Each number is 128 + 24 x the weight over its row's rms, rounded and kept within 0 to 255. Layers, rows and columns count from 0. Numbers have three digits each. The size before them is the row's rms in percent of the matrix's.

# layer 6 MLP up, 2560x512, rms 0.068, rows 0-50, columns 128-255
101:097167179119146077088104134104118115128107064090157150128124102129143153116146161138118126135114147154193153143138166158099095127142092122110111155139186143113113099145125154123137135134127149097111097128118116145133106147148150115123132135097120140133162126133134126136112106164156102144172128177169130112162117115156117132151177097111129089121114117117127153123145160142124124140086
104:120091110123120092124109102164106088148159095120145157138121127160115136112134140077143157116171169124134143169126156165138160097166153187150155165098185086124123137141134112103122164166084107106146125155136108132101117115113151118107154121157137126107169149143133121110119141136123133130097137147126131138079117162119161097166123185133179121116137190150100092146146106088157117118097
106:123130103154146149090113163107139169163121100125120185110122075105127115148125123138097141136190144135165122094129117137109105115151145093109138105143113107120111120160132121114147147080135145118098088187088132117148079142104105119111115097137126143113088138113145102140133137165159137132157129123125099092115152075138084110113131110131115102092131120059179155124136148094140097096153
101:138123084115118105099137162127071129110126138156120121121160175163104164113135115146124148175101162108124138165095080138135157120116146106100093120107129152129140151161139149144123107118117116181094149135158114124102166100126192084153086122149115171076128136115137094139139129142107115157066108166126162132083119136125108131133138160115144119137137118150137099077165109156112145092112
086:137133128134125117159134121077155127141101135139155159137138149118135094141135136160143096148102155165186090182111098160136103152132118124162111125127125103133092119111106149115130098113087135107137146132166114151079120115142112150120099105159118147151146166157121127101125112099147090118071160152121133112126136127129134100103143113157113135150124135110183094092135143154096136085075
105:142167146121121124126157150101117110159143143113165097134125118170090145095132123132148142074163107144140086132121173140114145103137150166102130116164128073116122132145103135066121079139094129118128144104159141133102132123123112120141094116129109140128163105140111137124139125092145134108154123167143082128131102120140154103136133139077121144166133155120117138132104146090093090157120
098:113130135154107113153127135132124186118117088091114193136143105130110115167158114116141157121142122135093144123117150098113155172082120119132108091128120163153163142153119160149148138158149159110156129089139179129132134104113068139122138145123141145085102108121122110103105131145084104101064124111108165115087128097122126144103118099133185166161130141119162115149122099095176143124139
108:155119120139129110130147115114125202138105120127116117122122139164146121172166117084126110130143115109139088154130084158145124112081141121145148177165125155125165112137106101121140152095151147091118144130092140158148101149126139124172116131101161145113132147120180152102147113122132140133132111099123154079127138130147101158115130151136130127148123127109139150134123126131121106081146
105:156084091121115145145126147115156111114122126095134125156125124132132141139150123132100164102113127111125104101116092160140139116134127098100145158121135129110142057138161148169141095154111129094127092141107133086114158161121118147118105159167103103134207155114128123104118201151109083134114102112112167102134141166060129137139146111143109122146182071131131142130091114191172122149134
107:158163106109133132141097138113156134157144108160123150131092159118131141146160138146088132143135109094138109155121155097150177154118147132144090105097112135076075126114144148164108168134142129078099083118174135106126105152102142143113108144147107147106126068138086098114149117154152123099048131149106111142140138141121106138155142122112163136156105147109127096119145132107125135149145
097:137180130137102098095133129123152165105137116101108103122156126100169148124106175133152127131100150098124168128111124132122125103101122102170119151119114107132132127088139125142154132151160090118103092170164129171094143143138123078152108135095118147102147143159131130152157117132162109131147130124118149160145120154114142113115131155114084167123139109071131129116157179126152119107084
084:142134117109101094126132153141095175116134143103129108127120128141104100135123117121138078108096097135135142141159120132143104158139140150139152163107152107135128112069096136128071066157093127114150066138147149135158115169122125132104112110112124094101147139119106129120126097135087132152127137097130135121115153104106137101108149160110148108114106163130156134092138105150124118133126
100:169086107081178121157139059091159159103121123109143095121155135145162169111168129118160145147112121114130074117133139163088157153152152137135111101160128095098149123134133144111115151120090131104145126127138130118144123093124137123160164132142117125135142080121154109121113129157162155175167110136161120129138106201134104091109107118102150130111138125120117153142110142085118125132141
113:124178103141153111133133111149137128124128128148081108114167124102115136142145111110110130152094161084186154145131137105148103153137163092140142119149126138142127129128166153163138165108136080111186122141088172096111116119101124064171166105130095142121125124150111129098147106105133136150113127125140128127133136099133139122136140080140174105129115085126135145151137126159158144131138
102:144135205088083119158100167111092145095183112165133093134119133168128173118109090119145130166130101123126184139087142126104111156134119108086134145124148127138131127122118131153126141102120133093136132144132106138119147123118147160131145124062133125120137116135118118072103105100139112158083104172129161133122089146148118157173153176127125146102111125122120090101154165132148153107155
108:091122163104132120125157115138127163123156111109110166140119139119071112148109136155147125098120124099120162133128120143167059119122119124125128173089131112126154100127131119141106088151113124144125080104110141158112112125103174123116140119083147174111128155164190089095138084136117129106154146112164115132106109117183127118132156131167140107145137128139159104171099108147124096126113
104:149098118144113110159133113140146122142150143145140133135117085101110072171132142126125109092128120109105092152116126128125142125122128146146096125097163133132139110143130189116133177148114106112114096130122145083177137103097085110108074137146098123151140132121158099097105094113156146131156111160136106123133153111122130083175120135128096104120159099138104104133081118100103139142107
096:136093120100092119114126123127099121163146111143119151155137142130141112114104119149118126135066121094126116138143116148164107149099132099157083185151117205117154102147156124105087134125125135127117136108172107136159108102128132125070117139079141097115087137100135129129126141108083091126146118138128123153101112099136113139137111105131122118126098131156138111113140103158119140164191
099:138126124098120131137159142141150146148103062160120106097126112070091089122119163109106110113112179157082198101118126090131099136102113123143128150147079152176140139154147151123174126135131149088122171137123106122138151065137166129138117113122094144175101105122092154167114122137121149119122091122163151082174130178130130121123137147117115164138135101126117091121099118137112145124135
094:115089150109102108157122139111122143145109078106172106122119132129107085118128162098116124168133119160171161135160134118135113120117099171122107114165110188144147126151105101117154121150094113105151129100117147116102186122140119134147120121123109108152122128141116136111153160150140174128145111129142114172157188132165148104151127101145149136102130138097128152128143128152118132107151
117:130125132127159100125107170167126172129080166133127135119142129120138146133126097143122146119147161161153118116115115140120132139130101131138155168117158119082138111118155077125158095115123109130135101119137118164115117110139115107156139122118139137088095140130102137125146124138115152129126123136185123107131130128115093133119109120150114104129139129136119112093117106218164135121119
104:118127137136090100086192126167124118125132144139130122152095110152103142134141138147136158125126077159153151095149152158151126113136132089136144102124120144094123142153132129101068150137134138102132137138107121097116151103116117145149143103123105142145112141090144160166073161130135133097107125151120140118151100122163172109117153104142126116141120138097137042132126135119146135086113
120:159129081096115174095122113137127137098130123119138101122129138115094137094114128144117158121100117141139122138121102133141128112175157115133130107124121135114121103128086137107106176113103091101205130144108131072152143139149126102094078101149147140083161079090130132112122099179121144133107125126183128115076162141122108149134120150122132112137116127150117122178163111140153117084105
103:131111104134110151134141122138149130116122115107117133155141131157163124150164136159141097123132130156126121133118125131145140088151119128114158112166079123162116132123111132123118098116159148133113156147140131138126122170150134141163135118139099116144124134152151128166173148161103114148122150100135107131186093111147109124072101103091179110133091124127137130138107093104115120125133
103:133174097111087160122186145101129140125130190130137111072141118114126133158127137137127135119150136118142194136147152100099179110105115149108164125137122064103102089133102141140165125104124140182119123136135117071100073129112120137117134134175122127102172131117148152142120113147175085101134134114148126112112156160152109149134124148150081112186138141154110141151143122137149147108137
108:135130146130118104141126102180121084136136125144072152126156176141138112116143146139095153159163104129083123120151091133130103146189198107134170141116131096152143127125112147139153110100118095121120060145128074100115114169105098142143114138136133125141092150153105150088096119093093085099107205124156115178147127127115117149177162127175116150138136141133124133118100165150081144156136
103:133102106126138138176093156106106167152094137126165075143149134096141169137167143101142100143140139145139101157143106127054145100146122151119142135159145129164152073154120129142105093081128127166135101150111168145132154105107144124135146106113168108097125118129080104100131146109117087158162155119108118124138147133074108151130136108099135137130107147122112161128096105118125109127138
104:117113110142149138073118104111154136137097171170110085173155183114122094139114128111133108086083154128173120112112117109153144093173153128106118129137157104147104149056186091161127147153073144138142177128111137119122130088112129156114124143123158092119107129108093131127127124118127056147096132139138128120156190132137137174129083129110103146104150129160105125062106108146144132139167
087:108157165155172131142087075130148115140147106129129103109090143132139106152131126157121117111166118164151128150112130113103122087110132119137124175125106145112122117104123116132128153152111126089172130123109132117132112160131111127130149085089109156114067131134085151114117131158147135141105106113077152108110118119137134112137106128139125110138130148120117149157156123130106104132121
096:124130118156111165145154088146104150135139154164103120131138115194101162102156160120118089162170117123146137121170143062139148105132140098117182124091095108109126116141121121136172119105127131128127116130123108102136139112166103132123161121130093135136148149127122127085154129157121116144151124129132128099106123104087143141080083060194126127121149116119125139109147139110131103172124
101:116114105147119101168114136110099142119204109095118147141131126118152152105111090101149140107126187147142083091147147148093133143128150126141098102140135113141097108120123116119105131171125148153151153103118138132192155175156116093130099137133157161117135174129088124118091110131154140139104142115143121119079128175143106129144096085111125164169052095145124143123175130134173060119120
090:153131119137106105118142086150105155127111123130135109132150109154120103113152143094142123094150119118138109094150143108143137147119140132143104150109118174172136125128097135116132163163129111117098083086156158139143146152128146145142105127129127149106181103138089096142146148122101147165105115066110164141088055126155165122127132137097157093146135161097130115117160131142143162114103
105:128113129151156118110168111143127147150116165135163121126146150154149137172156126126177131112166106130162113148123113143116154081133098108149112186119086140158153129146141118144129104127150177154151182131152104185140138132111133131164148171151092132134157122147188139143125071120114096121116121121163176141176137132144078136127125105085155146131127103157125133171117164147152100136108
102:098127142128048102155130136123156114159116128128102134143135135173134130167161099101144157122158189129116128142129149093148152181153151151103146093140132091153142157144103160083139136158124171094097113113206099154116151112100150133168137099113119114095120093137102108127153142172147120143121141117115102093121103121127149145131154122130144129123133126113108126114103132129154138163184
101:149107142130150138043123113148141111186135159116131112152148158119102092131176146112056117143119172158141130175095110115146130161110117124103114129128128103135131113102052177115155137117110141146143121139124140201150171136154124100112098066127086106119164156134151123125126143126146153127106157125153129124120125137105121176104114141093140098118134092121132131142133109100137144157124
089:119143132184147167128091139143149099094139161088124146149147104150155115134130164147121137108153138151118149143083098115111134131129059150130098090106133143134124114145141150155105143136099114134162138141146068085125155127114123138149125134132143084148099137187111132147128112138158147133121116129141147140108119095131122141102136114090159151157176099124104170140141124137142100124147
101:121060133073169132133131145130165094133100097165120133068119140135159163156138143104121152123154070134097132128106157149108098134149129090098132127127151126105079147146101116121129145106139122155154173110115114118114124091146148127175086149097133119141130117092134107141162132139132105179139132140109147109132123134143141100087149136139114125097149141100160118098134127118177163130145
098:049137138070114114131158114109164103122119122137135130148103130122112151121146180124127093117103141136097112131158132150137133135134140133146157069077146130104100125109135079176109097143078128088176119099164139153172145113135135115097147119095110106141134152135142129071128136135112137105140147093137100119182129155097151174109112122125143102124113128118103170149125087142102081091102
100:160145116119169054117096123160148107105203141150145100105133127117102126152123120115165135189150160121165121096164118112115121099142188133150149109123162123139163092068117095090170145135162123106142118173120188105160129134108125128144125109160150143145141138186174121120131146124120135101109140122174172130129142139115111148112130113166152149127159131119137127118102095092151137082157
108:164134154124123129140103101129079126124109106098113148072135122110080122156100130128124119134122126186123113129140136114069152108142106135131095116149139097101201105122130105125085157140113094075118088132156132157106094124101158108124147119059151064096126160071152158125127173100114114152143111116177141166117107084082155139108145133117112116155116152118131141179148103121092119108127
107:162127113101154137119156167132150136135119113141112188150110152129114153119164087118141089157108147171099115096160097115177126144149089150145117117138133145155101124120134090117131083130119151142135111135111087131120139144115096146121096121126154151098091108131142169183163083126106129110148137135134098142142146113109100144120180146171142172131085119137120143134110100159092090149144
104:109134151122095144134107118146124126137143116111165141100128150145109145091096054132099169105103123121127128148155121113097126101086075085134134146157090115085148095104120122123105163179096082105180117099193126140124138089153144117128146131126142128136120122141121183146127110126167096121111135153146084122100105113142127168128152148112111172114109232110135174125135136131162113176150
095:121114084166182155140124154118144123091135138125096157099113180138115138146115096087118111122146079114144098135112109127096145099166156100115146158103138155099105158128137120123110092133147116098143141106110136100133129105148112139141157165127126111141166137123144110150104086118121189090158132134122162089110153148150139131121087089132132107154145124152112171130143113093153107135110
104:147116113137101126162172180129121105130164088109118133104125097154134177118084151144144111175092137140094115134113115130115119116137166138096136177122102128127083125157178084134158090090154156136134117145125144100127086140107132179141091124104099119144102159142101165120144128165128121150111151116124167161160093143114144114143125132120147116126118121142119134117132133147118128163123
097:117110128106120115110141164136126098159093125089133138124123108157134143141127120174148116159115125096139100144121120114122110150136148125106076110097124076157105125089147127143128159110124107107134150132101123099143141117110142144148091134116140117107093121115113128123079119099131136112125090134084200138106170098112135150097128104119171140117107111155089132094146139093147096153122
089:108161116160104098158119137139140136164173169145132120158123096127134160150123132106128100121121102100108096090130121128093115084125140152128133124115128120115109179138090148121112145107171110105130153146151085110117122131137148114121096177130135112120134149176113146132117107141128128139092130101086147144093137072113106156129115144150132135096157107114122132121131114129074133164124
095:130109128141141095130124141149129134122134110121099100100139097151122136131116135098127144087077138104115135124136121123091168167105115082123157135113141152110145134124120139140144168042134116122136124157134143128161100123113116136143122101176160105117146116158114098104155095156134127132119143162134110108121145132134128085060169150111134118139169159140104107160120135130135163161158
100:117133104147113190135122124145130133127141167110115174075113123135110108121129135094123166098141116128151153109127138097105138116052155128143129157136124116140138106125113148128170137094149109094103148152118123144109115097106106096126165096158149104122126171105152112122200085137167137123102146181144169146076176106122154146143132159159111130105133136132148117104136099130136142121133
093:159114113123104166106128147097135114145100145135130142096096130118160116176081132116154094126143089142165145150152134141148102188128113124120111135087152163129102161108102141120129119144139077117139143114153144161116093167179100129149091159163114131133117168127121131131115133074131162128152155091147145110095128151111113113116115162125144096077157122118142125139145102144132137134145
089:126110081139120132128107140158136152163085113115171120102110139134117130144106168126097132125136124154127170158143144170114161114122142117164079079112109138112122179118138134087137067173146084105134103123131136093162113096156109150130112099148120120125112129133132159113166120141130144143141135145110083104140146116153150137112099117130107139151143174138117117125116119130215137166081
105:157141104121148129088125124150122134142164126149097112126156116076094118157108099094139120165155117124122109099131128150105115112128156111123160192134107146095127156193106141111097116135170124147136146126131142122123136123135085141094118103125124143147152171162145175155152132131091146097118151161131119116139136106153113100130138138084108131100133120129156139096126133109110091094090